Part of a small language model's weights.
Size: width 96, 4 heads of 32 (1 for keys and values), MLP 384 ReLU, vocabulary 3262, 1.93M parameters.
Architecture: learned positions, biases.
Training: a variant of SOAP for these matrices, 129M tokens, 3608 steps.
Each number is 200 + 40 x the weight over its row's rms, rounded and kept within 0 to 999. Layers, rows and columns count from 0. The size before them is the row's rms in percent of the matrix's.

# layer 8 attention value, 32x96, rms 0.249, rows 17-31, columns 0-95
105,231,278,211,177,187,155,127,134,296,161,190,170,242,257,258,129,181,92,142,243,205,163,222,190,233,245,201,242,176,300,281,183,212,216,196,214,173,170,259,165,250,259,145,159,236,147,185,186,234,147,178,228,219,198,218,181,220,124,236,222,216,204,232,189,186,148,186,196,168,191,198,220,201,186,188,207,265,239,207,186,224,189,228,222,193,203,175,148,175,259,173,222,175,131,247,214
105,286,191,178,226,119,251,172,197,182,203,206,214,211,201,252,211,217,156,157,230,249,215,192,211,200,206,215,143,253,166,188,236,223,170,198,206,169,190,232,212,190,118,195,289,92,181,186,240,156,168,234,278,287,123,208,212,208,146,207,152,207,219,199,270,213,211,173,191,239,200,336,155,205,223,209,249,244,178,225,185,238,201,118,238,159,247,186,213,180,186,183,199,172,197,148,205
104,117,211,188,154,198,180,194,210,231,274,170,194,187,199,251,164,213,150,206,168,274,173,191,179,216,157,186,233,144,210,187,149,236,192,211,228,128,189,242,129,179,165,221,234,148,154,176,190,167,237,209,169,188,182,157,163,170,157,260,213,203,185,188,280,106,287,190,197,222,157,159,155,210,230,175,206,182,222,229,130,199,208,233,159,232,229,212,227,225,286,244,140,205,184,249,327
106,152,160,209,194,167,160,165,251,278,214,219,212,207,236,131,198,194,197,106,241,202,208,194,153,137,195,187,166,63,149,137,207,207,175,201,196,272,266,233,222,153,187,251,147,225,280,253,219,240,180,169,212,211,233,209,163,191,282,243,208,211,196,229,254,191,224,167,206,175,199,176,241,222,214,239,205,182,175,236,179,108,199,119,226,227,216,181,173,217,207,176,245,235,218,279,191
093,190,194,202,265,182,193,189,155,249,250,199,236,152,204,285,183,198,86,192,225,256,218,159,170,174,205,163,177,212,222,204,165,192,199,211,236,131,169,207,194,150,125,260,247,145,259,206,196,156,189,163,190,149,141,193,187,161,207,174,197,239,203,235,178,161,135,186,218,196,237,150,245,191,236,214,176,250,186,217,272,245,181,155,272,311,244,224,214,197,124,232,153,226,281,202,203
117,124,248,208,238,216,177,241,212,196,241,241,224,223,135,157,247,211,190,191,175,128,228,163,206,188,185,238,170,212,260,246,214,231,180,196,220,103,207,234,261,219,203,132,156,233,310,306,225,139,187,207,177,185,151,216,150,225,176,137,192,220,184,260,176,112,261,242,204,204,218,148,209,229,114,176,203,156,239,163,210,193,198,232,216,162,178,207,194,186,162,196,228,227,170,194,123
091,240,93,270,217,223,146,171,176,182,175,231,250,214,215,265,255,210,175,140,128,200,200,234,181,221,230,87,214,127,194,213,185,169,187,193,196,295,154,197,249,165,200,184,242,259,175,186,200,202,214,205,255,139,163,306,206,134,163,230,210,183,187,148,165,224,195,231,196,188,231,233,224,169,251,206,155,186,162,204,279,187,222,124,162,145,217,169,210,201,235,201,198,207,181,233,242
084,168,152,211,199,212,218,169,135,215,150,135,194,207,168,247,224,206,183,246,197,145,208,197,242,215,174,176,158,259,245,229,203,141,188,185,165,195,287,196,259,234,197,254,182,189,287,231,284,175,211,224,180,93,235,199,237,176,135,223,203,170,209,114,156,150,166,225,214,234,240,185,183,186,203,141,175,208,211,232,113,184,194,98,236,179,187,242,218,144,253,215,183,180,224,276,206
096,181,259,186,211,172,226,229,230,92,156,186,201,224,320,275,177,191,241,88,184,220,213,179,261,222,211,182,163,152,207,185,179,221,192,204,146,138,198,225,179,222,126,204,178,202,129,165,205,295,194,224,197,178,208,256,151,181,241,192,222,226,208,226,264,225,184,212,202,157,127,224,234,209,218,169,231,162,207,153,157,153,174,138,220,224,262,246,208,202,195,212,187,147,186,117,192
108,173,168,219,219,252,182,183,221,182,134,213,156,234,128,193,176,222,206,215,222,258,222,196,228,183,110,217,178,200,123,220,186,133,148,211,175,147,240,255,140,159,250,235,266,182,92,181,189,278,222,210,239,251,177,160,150,195,191,93,176,179,222,219,233,171,210,274,189,227,245,202,241,197,214,242,233,224,146,118,132,244,202,186,231,176,242,173,208,202,184,214,210,200,212,136,171
102,156,183,229,180,230,216,277,123,165,157,209,195,173,120,154,173,218,179,257,199,200,152,138,204,237,126,219,220,180,191,227,192,271,205,200,186,284,176,227,222,201,162,116,226,167,204,194,218,240,151,187,171,168,200,166,263,175,191,173,190,226,176,181,291,154,253,205,217,206,200,239,183,210,218,223,271,207,173,227,272,158,189,60,207,222,126,148,246,218,250,183,224,218,208,194,234
095,165,107,248,222,154,155,193,252,243,215,191,205,241,182,164,129,188,237,128,178,195,192,221,216,227,153,169,255,209,216,235,165,213,179,209,185,266,255,259,119,174,212,256,321,210,232,153,190,194,201,248,207,225,204,111,167,208,241,216,181,138,208,173,250,234,159,176,181,241,186,181,217,193,161,230,156,210,195,211,221,174,222,254,207,296,222,193,186,214,99,186,186,237,140,250,192
104,224,253,167,195,186,166,214,215,291,252,131,213,195,106,165,193,201,198,155,176,105,182,216,143,256,249,154,197,211,200,184,221,176,167,198,216,151,202,91,224,156,155,219,258,143,242,222,190,253,208,193,261,276,197,204,244,208,158,220,188,152,182,197,314,204,151,200,207,152,199,268,148,228,210,205,181,186,213,97,211,193,186,198,211,216,241,220,229,204,190,225,195,169,262,204,163
101,285,111,177,255,240,158,108,257,326,182,225,191,175,196,242,197,153,257,200,187,266,224,200,217,191,215,239,190,215,249,275,242,175,167,197,241,209,149,209,223,221,180,213,151,231,183,200,208,267,212,200,150,197,186,232,144,242,151,230,173,160,191,241,244,150,196,197,187,154,192,172,109,195,200,178,130,177,243,205,141,227,221,145,176,172,205,195,243,199,175,224,273,253,175,164,209
092,252,238,215,165,177,206,208,220,211,157,237,246,233,184,116,132,225,91,205,168,167,159,211,228,221,276,222,146,199,143,165,259,231,240,173,206,232,287,223,204,226,125,245,193,210,229,175,263,159,224,276,165,210,191,214,255,245,140,147,250,159,198,193,137,174,247,150,186,226,199,242,224,209,157,201,198,127,238,128,187,129,218,142,203,229,197,168,185,177,207,238,218,232,198,171,214
# layer 8 attention output (transposed), 128x96, rms 0.271, rows 17-31,49-63,81-94,113-126, columns 0-95
106,237,192,168,194,135,245,244,246,171,132,229,222,238,135,230,213,144,197,236,276,123,204,196,183,222,195,182,200,196,138,259,230,177,164,181,111,185,249,241,197,281,253,248,228,135,181,240,207,243,241,223,205,189,193,154,188,138,196,180,214,249,194,137,193,183,207,188,219,90,140,188,134,206,183,183,199,174,188,175,189,180,183,164,150,221,191,186,163,261,269,295,162,188,180,159,187
099,144,255,220,181,244,123,224,161,249,196,229,222,114,188,173,245,195,215,173,219,128,263,200,192,185,239,131,269,220,195,160,222,164,172,254,172,181,174,190,232,124,146,198,172,218,216,187,217,213,134,181,180,164,184,279,198,287,190,232,184,119,240,283,148,194,239,197,252,242,168,190,223,255,230,186,210,143,110,168,180,203,206,236,294,194,202,176,214,202,171,163,179,201,172,234,207
095,246,196,222,223,225,224,242,228,136,190,228,224,218,172,189,188,204,259,250,190,261,210,223,201,132,236,195,194,181,205,235,259,272,259,187,206,289,236,188,125,163,198,222,204,180,194,184,282,182,244,199,295,167,211,141,151,244,151,182,212,278,126,237,206,172,148,212,249,206,211,143,218,148,205,193,95,182,239,194,196,192,136,132,202,205,236,180,263,178,193,230,242,183,193,132,231
088,286,176,219,231,96,222,207,184,259,191,246,214,209,196,168,254,119,163,272,240,221,208,223,142,206,138,287,157,150,208,207,193,155,193,107,217,192,176,98,157,257,159,212,223,213,158,218,190,233,253,173,159,249,176,272,186,135,222,146,235,238,235,183,205,192,183,238,167,175,138,166,167,245,144,212,224,198,174,193,158,207,193,168,201,213,192,253,174,179,242,211,145,227,181,194,201
088,147,211,263,203,178,185,186,138,177,143,209,185,204,165,186,176,187,295,289,168,177,180,286,199,178,177,265,190,94,268,241,209,214,198,164,180,268,212,226,183,233,169,224,249,260,248,210,216,194,260,134,228,159,175,229,216,141,225,208,234,205,143,226,217,134,203,213,255,213,202,232,214,198,237,189,188,170,219,216,186,175,202,214,253,175,256,249,244,157,284,153,210,255,152,134,233
110,233,131,247,165,185,227,145,155,167,168,227,241,255,217,185,154,155,229,242,171,178,155,195,238,184,190,216,173,208,188,226,178,159,210,179,178,218,239,144,160,248,226,205,260,212,178,163,232,197,237,195,221,247,200,162,143,136,177,143,216,270,142,193,293,207,179,172,143,158,189,188,212,120,129,245,186,238,288,255,194,181,175,225,167,283,204,281,190,156,190,288,151,212,199,201,156
099,182,230,81,207,238,229,266,196,237,228,183,206,155,174,238,182,302,207,124,220,197,236,198,182,253,184,190,238,213,244,147,206,221,240,207,223,140,195,197,186,178,185,200,208,200,226,219,150,188,203,197,146,214,195,216,256,264,204,209,234,116,225,201,121,165,222,207,216,231,212,190,241,241,250,186,203,90,174,180,248,222,186,145,125,134,174,157,169,194,189,105,265,148,167,226,199
078,176,264,224,226,221,216,179,164,155,185,151,170,206,187,225,105,174,181,170,133,143,212,234,241,204,182,244,198,205,232,152,111,191,270,239,211,189,184,161,290,215,234,192,231,155,166,160,202,140,159,180,234,255,186,144,182,137,185,229,213,147,98,184,234,244,151,170,154,230,246,203,246,182,158,225,208,217,189,215,169,244,171,177,189,170,280,253,189,136,228,204,217,177,148,216,115
103,206,182,241,225,245,211,204,241,203,237,227,239,137,158,169,208,209,215,227,308,168,225,223,140,220,237,149,222,263,209,183,186,188,183,213,124,267,198,249,205,196,216,274,169,192,201,154,189,246,222,172,199,241,70,213,200,248,183,226,142,236,251,168,200,175,279,167,186,259,145,131,165,118,208,202,145,189,230,263,201,170,236,193,182,174,201,197,234,196,112,225,209,173,257,175,216
109,141,197,236,216,210,141,212,244,263,191,207,254,113,188,236,224,228,246,206,241,121,212,202,134,156,227,132,182,282,245,156,199,237,150,197,172,196,168,253,282,167,122,193,201,198,214,115,127,228,205,235,158,158,155,269,253,237,201,261,142,172,244,178,176,186,273,197,200,248,177,231,109,177,229,162,207,237,191,227,218,168,222,216,240,177,183,217,190,236,192,180,206,185,214,190,182
104,217,192,184,150,303,168,198,214,183,219,245,246,183,252,204,246,214,211,175,173,200,227,190,193,165,274,180,201,188,246,199,225,177,164,138,258,227,144,135,203,124,142,180,179,270,192,211,239,179,183,233,194,140,187,251,193,283,166,152,219,111,185,286,158,247,175,199,227,205,162,203,204,304,151,149,148,163,190,179,193,236,254,151,244,211,167,135,224,155,153,174,182,189,194,179,217
070,185,201,147,246,215,202,228,183,174,208,193,188,189,272,253,243,170,195,247,141,199,199,152,232,125,201,224,146,235,167,160,219,200,177,131,234,223,238,157,257,174,131,228,191,168,147,253,188,223,189,217,195,234,255,237,177,135,184,194,229,267,209,229,133,113,203,230,237,145,247,237,170,252,206,136,236,278,189,177,167,272,251,134,181,181,191,281,169,167,237,193,162,152,191,200,138
096,127,166,212,204,160,130,207,118,196,226,191,193,196,214,178,238,182,214,231,167,157,246,147,246,221,227,236,298,198,207,159,258,202,231,208,239,211,138,224,214,132,244,182,121,172,178,202,234,217,203,202,163,221,260,282,163,252,226,185,222,169,226,249,141,219,200,246,258,209,171,245,238,220,245,177,176,180,154,152,205,255,207,211,239,167,223,109,181,152,117,136,188,183,198,269,241
110,232,218,179,236,141,240,258,196,166,207,236,185,221,113,210,210,211,163,178,181,210,246,174,181,289,160,223,237,181,146,196,213,242,269,248,95,160,260,253,154,260,265,200,235,137,219,251,170,214,237,161,215,202,208,112,210,153,196,190,238,195,249,168,196,198,221,213,185,167,181,233,227,188,256,251,251,149,166,225,245,191,187,222,157,185,247,220,137,302,218,230,200,206,199,252,245
082,152,216,276,144,246,161,190,176,265,233,215,167,188,203,206,187,226,250,156,137,183,190,101,218,188,207,189,186,212,220,174,196,173,226,252,199,209,244,211,201,192,175,187,138,229,169,120,175,227,194,177,122,233,243,217,152,211,218,216,212,201,155,229,240,219,230,116,181,219,237,228,203,154,173,215,187,244,215,194,154,212,95,225,226,165,213,276,279,96,117,208,181,155,204,253,138
097,187,152,234,176,175,210,206,231,214,183,176,159,218,154,230,222,140,259,229,150,176,244,152,138,163,226,179,134,250,161,213,198,204,221,144,193,153,257,200,229,222,183,230,240,199,208,285,157,224,261,179,153,163,103,153,194,182,262,147,177,205,173,110,250,238,280,176,222,123,198,168,116,221,159,161,231,222,215,222,158,228,218,242,171,158,159,213,266,179,206,236,144,230,237,185,200
094,132,180,179,209,211,149,199,134,201,162,181,212,155,204,174,175,194,206,160,180,126,191,109,176,161,291,207,277,151,217,168,170,138,213,227,213,221,219,208,188,183,172,182,202,334,166,234,182,241,188,186,184,133,181,188,206,189,224,182,280,138,204,158,157,213,261,208,285,174,209,224,228,233,117,247,140,145,211,225,200,185,245,206,164,200,207,230,258,159,157,245,199,189,201,262,225
099,230,213,205,170,215,267,149,216,209,217,172,187,193,235,175,183,171,261,160,206,259,189,175,214,189,245,176,262,228,194,232,229,166,216,164,245,266,200,162,272,192,201,220,188,177,208,225,216,109,188,168,243,199,205,201,165,244,219,101,195,177,157,224,202,248,83,204,243,177,136,179,276,260,207,174,108,226,245,145,229,171,151,166,223,190,228,110,166,194,170,161,234,179,158,127,174
084,247,191,231,195,150,212,211,222,176,170,187,180,214,169,243,227,129,257,183,203,169,178,176,190,174,238,193,145,216,184,278,239,192,180,189,233,159,184,148,94,211,135,206,178,243,233,225,220,216,249,177,221,147,182,219,280,202,143,210,272,140,193,182,128,211,224,197,192,172,219,183,157,243,140,156,218,119,256,230,221,201,214,198,143,231,168,241,201,228,237,268,85,135,157,254,229
071,203,203,199,120,185,172,116,211,222,180,244,202,219,223,154,243,126,245,199,229,190,243,226,232,152,245,246,171,130,150,210,158,138,106,219,240,268,250,203,200,235,199,192,176,240,156,189,266,225,161,189,185,180,224,131,224,253,228,193,230,125,176,205,225,173,219,190,267,200,178,237,195,147,150,205,143,192,249,111,191,220,271,229,234,189,213,179,196,210,257,238,212,194,148,279,252
095,239,227,185,202,168,240,185,249,214,188,219,214,240,240,175,172,182,275,226,251,221,168,220,174,236,152,189,179,334,190,214,241,241,260,143,249,164,209,177,219,248,232,200,176,209,186,182,197,262,229,255,206,196,176,170,191,197,229,216,202,266,249,138,234,266,236,140,270,137,228,187,162,114,191,278,212,301,192,274,146,190,182,147,199,233,168,230,208,221,190,218,145,209,222,220,212
094,166,210,158,160,249,203,141,129,286,251,119,96,160,244,223,135,209,182,126,182,159,176,193,205,221,230,237,257,147,198,187,180,167,232,271,209,234,191,160,171,184,187,199,249,212,168,226,229,180,128,144,175,214,203,193,194,256,163,165,168,179,177,249,217,224,216,171,209,214,144,200,226,239,244,167,195,107,162,147,208,205,204,239,255,204,228,158,195,156,121,231,258,229,147,236,195
085,194,201,123,215,175,193,243,261,150,128,231,247,223,177,129,249,178,192,230,227,216,208,272,224,208,150,211,109,201,140,110,193,257,128,149,212,179,166,220,202,163,207,154,151,82,153,88,193,227,200,222,182,223,209,180,173,196,169,164,149,246,242,210,188,160,205,196,195,207,265,206,182,172,185,209,201,238,159,173,238,209,217,164,193,199,178,248,211,239,281,188,203,174,263,180,200
102,236,219,226,162,195,274,208,233,239,233,151,206,188,138,171,185,219,239,249,223,251,177,170,211,215,206,219,272,256,209,230,189,208,192,212,185,150,192,217,233,220,236,231,169,175,305,244,152,117,233,146,224,219,116,214,200,221,224,159,223,179,175,133,174,242,241,216,115,106,230,179,198,206,223,167,166,216,204,256,147,218,159,240,199,188,175,110,269,262,217,141,142,202,194,140,208
098,185,197,216,187,193,159,216,171,201,170,162,230,186,201,211,234,201,235,199,251,143,175,197,189,206,242,190,258,263,193,200,205,228,169,184,175,159,230,197,244,270,207,184,126,228,189,246,161,226,205,224,164,169,174,233,243,178,242,262,236,264,160,71,180,226,295,182,268,161,199,210,154,201,149,236,188,203,234,302,124,148,164,253,149,170,177,222,289,191,233,266,151,210,200,222,234
104,190,174,130,219,225,195,180,162,141,153,235,181,174,257,168,193,145,207,131,217,223,164,190,176,200,243,179,259,198,212,189,221,166,202,173,229,219,175,146,177,199,232,190,200,246,125,245,302,189,164,249,164,185,195,212,116,279,159,220,251,146,205,256,158,227,208,190,306,150,217,154,243,211,149,247,175,195,192,168,238,231,251,135,79,211,261,224,191,191,201,178,215,168,193,217,207
075,190,204,223,119,243,97,162,182,182,199,115,192,228,201,217,239,256,187,196,227,113,207,219,221,211,243,223,197,230,149,178,245,218,228,161,255,188,182,177,244,180,212,156,143,87,88,194,255,218,161,215,171,220,226,146,191,190,178,217,194,224,118,171,218,189,260,197,196,159,229,82,173,202,241,140,161,180,188,220,171,204,173,187,168,188,187,228,179,209,249,144,227,186,241,174,207
085,213,214,172,297,190,167,190,157,132,180,237,182,195,242,262,197,174,168,221,145,191,190,191,228,226,180,267,176,108,164,212,200,209,215,214,231,272,175,212,125,144,227,185,183,228,215,236,220,232,131,245,246,191,236,188,204,188,173,204,226,151,234,221,146,195,206,222,187,258,230,196,217,195,122,273,236,132,158,227,272,214,319,185,154,200,259,219,140,214,221,156,215,142,179,264,200
086,206,203,191,195,181,231,178,140,196,229,152,166,216,186,240,162,191,207,217,221,145,200,206,162,270,184,168,133,212,145,193,226,198,267,245,124,202,190,261,229,257,193,243,224,148,235,199,142,196,175,129,149,267,210,270,262,154,248,186,220,245,209,145,231,205,237,185,194,229,162,171,219,203,259,182,283,152,246,196,237,228,138,291,308,208,192,226,136,197,193,214,172,213,138,238,182
079,123,229,198,176,252,244,179,184,231,226,115,184,148,211,210,191,204,281,166,265,200,197,110,225,230,293,198,316,235,252,256,214,169,134,188,228,229,206,176,261,251,191,238,223,223,211,216,160,153,229,149,224,170,196,183,159,272,229,171,216,232,194,144,200,233,201,195,208,166,220,169,209,241,232,220,168,159,185,261,148,256,131,200,214,204,189,178,205,273,179,166,137,190,161,236,204
115,266,241,200,225,165,268,268,236,169,252,118,168,174,181,247,252,206,245,156,175,215,296,188,202,133,256,232,131,242,189,163,226,173,170,170,210,243,248,138,183,166,203,274,215,183,301,218,189,180,262,179,180,231,203,172,259,198,218,189,156,100,195,179,202,207,226,271,213,165,210,248,180,232,162,155,232,208,206,180,262,154,215,197,172,164,174,189,231,198,264,158,159,207,175,203,195
097,203,183,194,201,208,138,223,146,218,212,170,231,207,274,187,220,214,178,228,148,146,162,242,176,173,176,189,164,142,217,137,151,147,252,204,172,186,231,149,186,191,165,163,188,253,207,195,192,227,184,176,134,185,296,251,93,205,210,237,166,142,251,237,196,201,225,202,165,249,177,127,226,148,189,144,180,259,188,177,226,223,218,303,244,261,208,248,228,204,141,158,213,211,192,297,163
113,265,176,251,235,163,190,217,223,148,144,225,161,147,229,151,219,189,227,220,258,146,143,206,216,165,252,121,164,242,199,216,282,191,202,217,241,210,185,199,213,162,226,193,130,147,221,121,236,266,189,158,211,200,248,256,235,280,172,213,190,177,159,272,142,223,167,278,138,227,181,203,215,147,247,162,140,226,185,174,248,209,200,201,189,218,157,175,192,245,173,222,145,154,243,186,127
117,113,229,245,247,149,239,215,205,151,168,235,214,206,205,198,208,249,168,233,169,214,206,222,215,225,239,266,221,217,257,237,228,155,228,183,225,218,155,177,197,262,188,200,253,157,143,187,340,210,225,245,213,215,198,204,251,251,132,123,228,164,228,131,191,208,218,177,286,249,232,216,115,176,198,230,186,240,176,143,188,150,234,246,157,166,254,154,241,180,184,207,163,222,169,201,153
130,201,249,213,187,149,143,204,187,165,183,214,127,271,265,158,121,197,178,151,177,210,136,253,238,207,188,203,252,211,257,163,231,180,247,131,194,243,163,237,206,210,208,148,180,259,144,152,221,200,240,254,179,222,221,249,210,219,229,185,159,151,269,136,177,219,217,287,270,228,218,231,150,281,229,223,217,249,197,168,196,180,214,251,171,127,200,239,195,222,181,141,281,206,193,195,165
117,202,191,160,173,229,263,151,196,242,237,268,251,263,263,204,158,243,215,247,247,297,274,183,172,184,162,166,195,235,216,199,194,172,180,175,250,248,230,208,163,233,216,220,226,254,168,154,174,191,257,215,167,230,185,217,236,202,189,198,200,251,237,168,185,261,80,152,275,160,156,198,196,133,216,233,201,256,189,283,241,209,201,167,179,214,261,214,178,115,220,166,163,185,241,209,228
104,201,211,136,264,228,208,162,232,197,234,163,184,121,148,169,232,196,217,192,146,179,210,201,149,143,207,234,201,127,222,155,184,186,180,239,213,213,240,282,205,219,186,159,116,167,180,203,266,210,132,221,145,208,212,124,208,228,182,186,241,173,230,263,198,196,232,173,186,204,201,220,283,185,237,289,223,211,235,89,180,254,178,206,196,233,242,251,262,246,208,246,171,233,235,155,129
118,181,258,194,167,223,164,234,240,191,294,251,188,234,169,217,183,182,171,136,215,219,198,192,171,213,108,177,265,184,141,162,184,213,182,179,150,198,168,299,146,152,239,215,150,235,91,161,133,156,165,151,199,243,165,173,221,203,269,199,177,210,258,224,229,278,201,242,258,150,155,211,203,250,205,250,199,162,209,197,195,200,197,174,213,159,194,214,145,193,164,143,253,251,145,195,190
096,139,166,323,186,181,167,173,196,176,162,215,209,199,150,246,277,196,218,199,213,182,141,150,159,161,206,243,156,169,180,205,246,254,211,155,218,183,140,166,211,165,219,225,223,171,242,207,259,224,183,215,222,165,196,271,202,190,132,234,208,226,144,241,162,210,171,183,97,253,181,194,171,64,197,145,138,232,164,218,165,185,227,238,261,242,149,205,201,217,164,204,195,200,199,160,251
116,210,148,226,144,206,158,211,102,223,182,165,266,155,267,236,207,234,189,243,212,168,164,202,145,220,223,165,188,162,200,163,176,254,266,184,236,159,198,162,211,180,166,156,206,175,258,230,215,248,163,239,143,167,194,237,153,194,130,244,126,216,200,231,198,172,156,150,193,251,175,116,163,122,208,148,149,251,179,213,216,157,100,228,151,275,198,221,247,219,186,204,161,181,168,225,188
117,259,232,131,225,177,194,125,256,208,166,268,195,183,274,138,196,170,191,229,238,141,221,258,179,214,146,132,143,205,164,184,181,127,178,235,304,210,211,220,206,194,222,246,197,217,182,127,210,210,186,170,237,189,243,166,177,201,155,200,201,106,138,198,166,195,181,168,195,209,165,207,228,186,234,218,187,185,201,169,214,247,189,313,227,254,271,192,165,203,125,246,165,187,248,229,160
112,182,239,258,246,232,213,213,133,166,177,159,228,100,146,251,241,242,245,217,215,198,198,193,196,258,187,244,185,225,222,219,245,166,246,154,181,137,139,175,273,249,175,160,188,103,149,239,233,273,145,224,181,257,169,201,209,210,207,198,179,301,194,218,220,134,227,156,228,210,195,161,137,213,237,173,175,184,194,200,214,165,125,120,135,177,178,137,203,221,192,220,200,196,184,204,230
113,181,195,245,221,212,124,191,193,84,171,308,252,186,214,185,148,237,153,213,213,244,130,231,211,240,144,227,226,173,231,147,165,199,223,195,237,205,187,265,172,251,210,155,194,237,126,156,149,218,170,271,187,138,221,157,217,221,203,218,170,200,255,229,169,122,204,189,215,286,205,161,197,110,217,260,193,239,159,196,172,157,171,222,211,161,207,176,220,202,193,194,212,208,149,275,196
116,182,243,196,149,180,218,307,141,201,198,138,160,192,197,191,271,187,209,199,201,206,237,241,202,147,286,252,186,169,232,186,174,216,163,194,193,162,200,157,167,220,208,229,252,118,239,234,211,228,250,164,150,280,267,216,229,166,219,153,225,219,265,218,149,256,188,240,227,165,218,200,236,176,179,223,245,222,182,144,220,190,194,171,152,253,245,206,223,191,296,135,133,197,164,261,133
094,278,177,201,205,198,278,248,257,227,228,180,254,94,189,212,246,169,190,149,150,134,195,223,183,196,154,217,146,186,233,156,224,243,199,155,250,146,222,166,167,168,202,177,264,149,218,186,229,212,241,266,242,183,211,125,289,182,166,209,193,144,213,217,212,224,157,223,126,278,177,213,108,200,255,179,230,183,210,164,203,143,215,154,157,218,218,206,187,175,201,166,230,249,214,139,181
100,135,202,226,248,181,167,216,78,221,227,249,176,231,166,166,156,185,151,214,192,210,213,187,199,229,249,217,239,175,235,153,127,131,190,243,179,274,188,232,242,175,193,228,102,254,229,215,170,144,144,141,151,247,121,253,135,223,280,232,214,166,217,179,159,216,194,166,256,190,203,223,240,188,146,141,214,189,174,239,204,218,219,253,218,160,221,200,202,251,209,217,149,145,213,229,184
092,279,150,244,177,267,170,214,229,178,185,243,226,145,200,209,212,187,200,143,248,144,223,197,162,239,240,160,131,185,175,203,289,186,247,129,207,152,195,211,225,181,204,157,233,171,207,153,226,217,202,318,182,160,159,210,229,244,196,192,211,190,126,270,173,203,142,222,120,264,200,145,226,202,240,194,128,202,189,181,205,209,149,147,200,202,179,121,209,219,117,187,268,185,200,174,207
097,279,173,209,183,189,251,222,165,168,143,194,244,158,217,214,276,199,131,246,228,159,266,198,184,237,220,204,145,246,177,230,225,179,190,117,268,98,196,122,179,203,212,128,304,137,147,216,198,249,198,269,179,191,238,169,238,144,171,145,146,210,253,168,206,223,177,214,186,217,197,219,171,237,234,214,213,197,200,166,244,191,221,224,174,256,196,225,165,178,267,191,154,189,154,222,161
090,178,216,207,167,229,209,246,230,218,172,145,156,146,223,198,196,203,204,120,215,116,215,257,196,245,165,220,128,193,141,217,246,245,125,194,257,196,235,245,186,237,287,196,214,220,228,157,206,196,203,278,168,203,251,180,204,227,216,204,168,217,266,217,214,228,199,237,208,263,226,218,156,189,220,256,175,131,190,172,137,143,256,271,177,127,198,141,203,230,223,111,255,199,208,170,127
130,242,162,222,102,133,207,183,190,231,223,225,234,221,250,196,232,188,196,251,183,206,222,218,200,142,197,209,135,171,134,254,202,254,223,150,246,180,253,128,123,168,238,207,259,173,140,202,238,220,231,204,223,214,272,207,158,177,199,166,186,220,174,240,271,210,113,200,116,180,202,203,207,215,217,264,169,289,234,201,249,215,168,231,233,245,212,270,234,177,277,242,196,234,244,184,203
094,143,256,98,277,243,239,216,200,145,190,132,130,155,182,156,122,228,154,167,205,195,227,188,147,243,226,219,224,153,258,181,254,141,236,223,157,182,180,272,222,262,213,197,221,111,175,186,176,230,219,204,161,218,195,118,196,193,223,169,223,164,227,190,227,174,188,207,209,280,200,194,179,207,238,194,275,172,145,191,185,210,172,209,142,172,179,189,202,263,150,137,190,221,151,251,172
097,131,249,193,114,221,189,228,246,223,287,201,268,155,210,189,239,138,226,172,141,191,136,212,267,102,190,172,210,203,139,234,214,227,157,216,181,236,211,181,134,162,215,220,220,212,135,160,158,161,191,184,202,166,242,175,200,201,213,191,214,230,163,232,218,282,192,212,236,195,201,227,174,176,166,318,253,185,189,143,161,129,244,198,220,215,236,166,208,164,171,156,191,226,240,244,127
100,171,145,241,220,257,175,178,141,196,183,210,263,96,141,191,169,164,180,237,253,162,173,163,173,243,202,179,220,234,249,196,237,154,186,176,151,232,179,204,242,192,174,159,217,204,241,190,166,188,176,174,200,169,60,193,230,274,221,233,290,171,194,174,181,243,237,164,234,268,189,183,204,105,188,183,173,216,212,282,178,185,180,177,188,222,201,201,190,159,123,164,178,162,239,203,275
105,156,183,248,304,229,196,215,138,233,212,196,189,165,219,191,150,213,196,207,233,210,171,168,136,152,251,186,226,260,272,113,208,192,191,162,156,216,176,173,269,238,150,197,118,240,281,194,149,174,174,263,165,178,111,249,194,266,202,240,193,203,221,134,154,196,217,182,215,227,168,223,189,148,180,120,177,197,173,264,279,206,212,177,141,145,181,201,193,192,204,204,195,144,160,200,201
097,269,227,192,184,197,179,174,246,124,172,200,188,247,241,208,173,220,160,188,245,208,249,199,191,194,228,120,117,171,160,212,235,164,184,191,280,176,144,186,204,149,200,244,263,160,117,128,206,158,212,228,201,232,184,197,196,211,187,157,208,179,188,236,202,173,79,209,137,246,206,114,234,215,170,129,175,186,187,186,217,207,207,248,258,236,196,103,273,239,201,211,241,215,211,236,154
098,135,210,168,212,270,207,191,151,217,232,179,177,187,241,222,258,227,195,185,225,187,192,139,140,112,302,224,165,207,274,180,191,138,144,214,152,170,217,180,227,259,162,225,173,238,173,243,146,233,167,258,155,190,210,249,197,208,133,172,181,269,244,185,133,166,277,177,210,213,194,211,176,183,238,185,221,176,193,200,219,240,293,140,134,214,191,166,172,193,190,140,165,179,190,276,239
110,110,209,206,224,221,146,146,97,170,157,172,159,280,183,176,187,196,206,213,181,269,194,216,250,216,207,213,295,179,204,192,158,144,231,247,188,230,156,263,227,174,211,202,118,251,208,209,198,160,127,155,136,222,199,242,163,217,248,146,212,229,210,159,122,206,255,178,224,193,248,254,256,131,181,189,181,200,187,268,196,237,235,215,199,139,191,229,184,212,227,221,165,171,138,246,193
092,122,226,218,223,115,248,218,199,188,220,165,216,230,189,208,275,204,164,229,144,174,213,232,234,182,206,260,300,178,233,175,168,259,301,203,197,139,199,203,210,195,195,160,214,178,189,275,225,251,189,203,237,198,259,131,213,195,176,180,178,158,193,188,134,212,205,164,127,241,190,264,226,207,254,202,251,242,177,141,278,151,163,201,199,235,153,259,162,227,262,221,207,258,200,141,182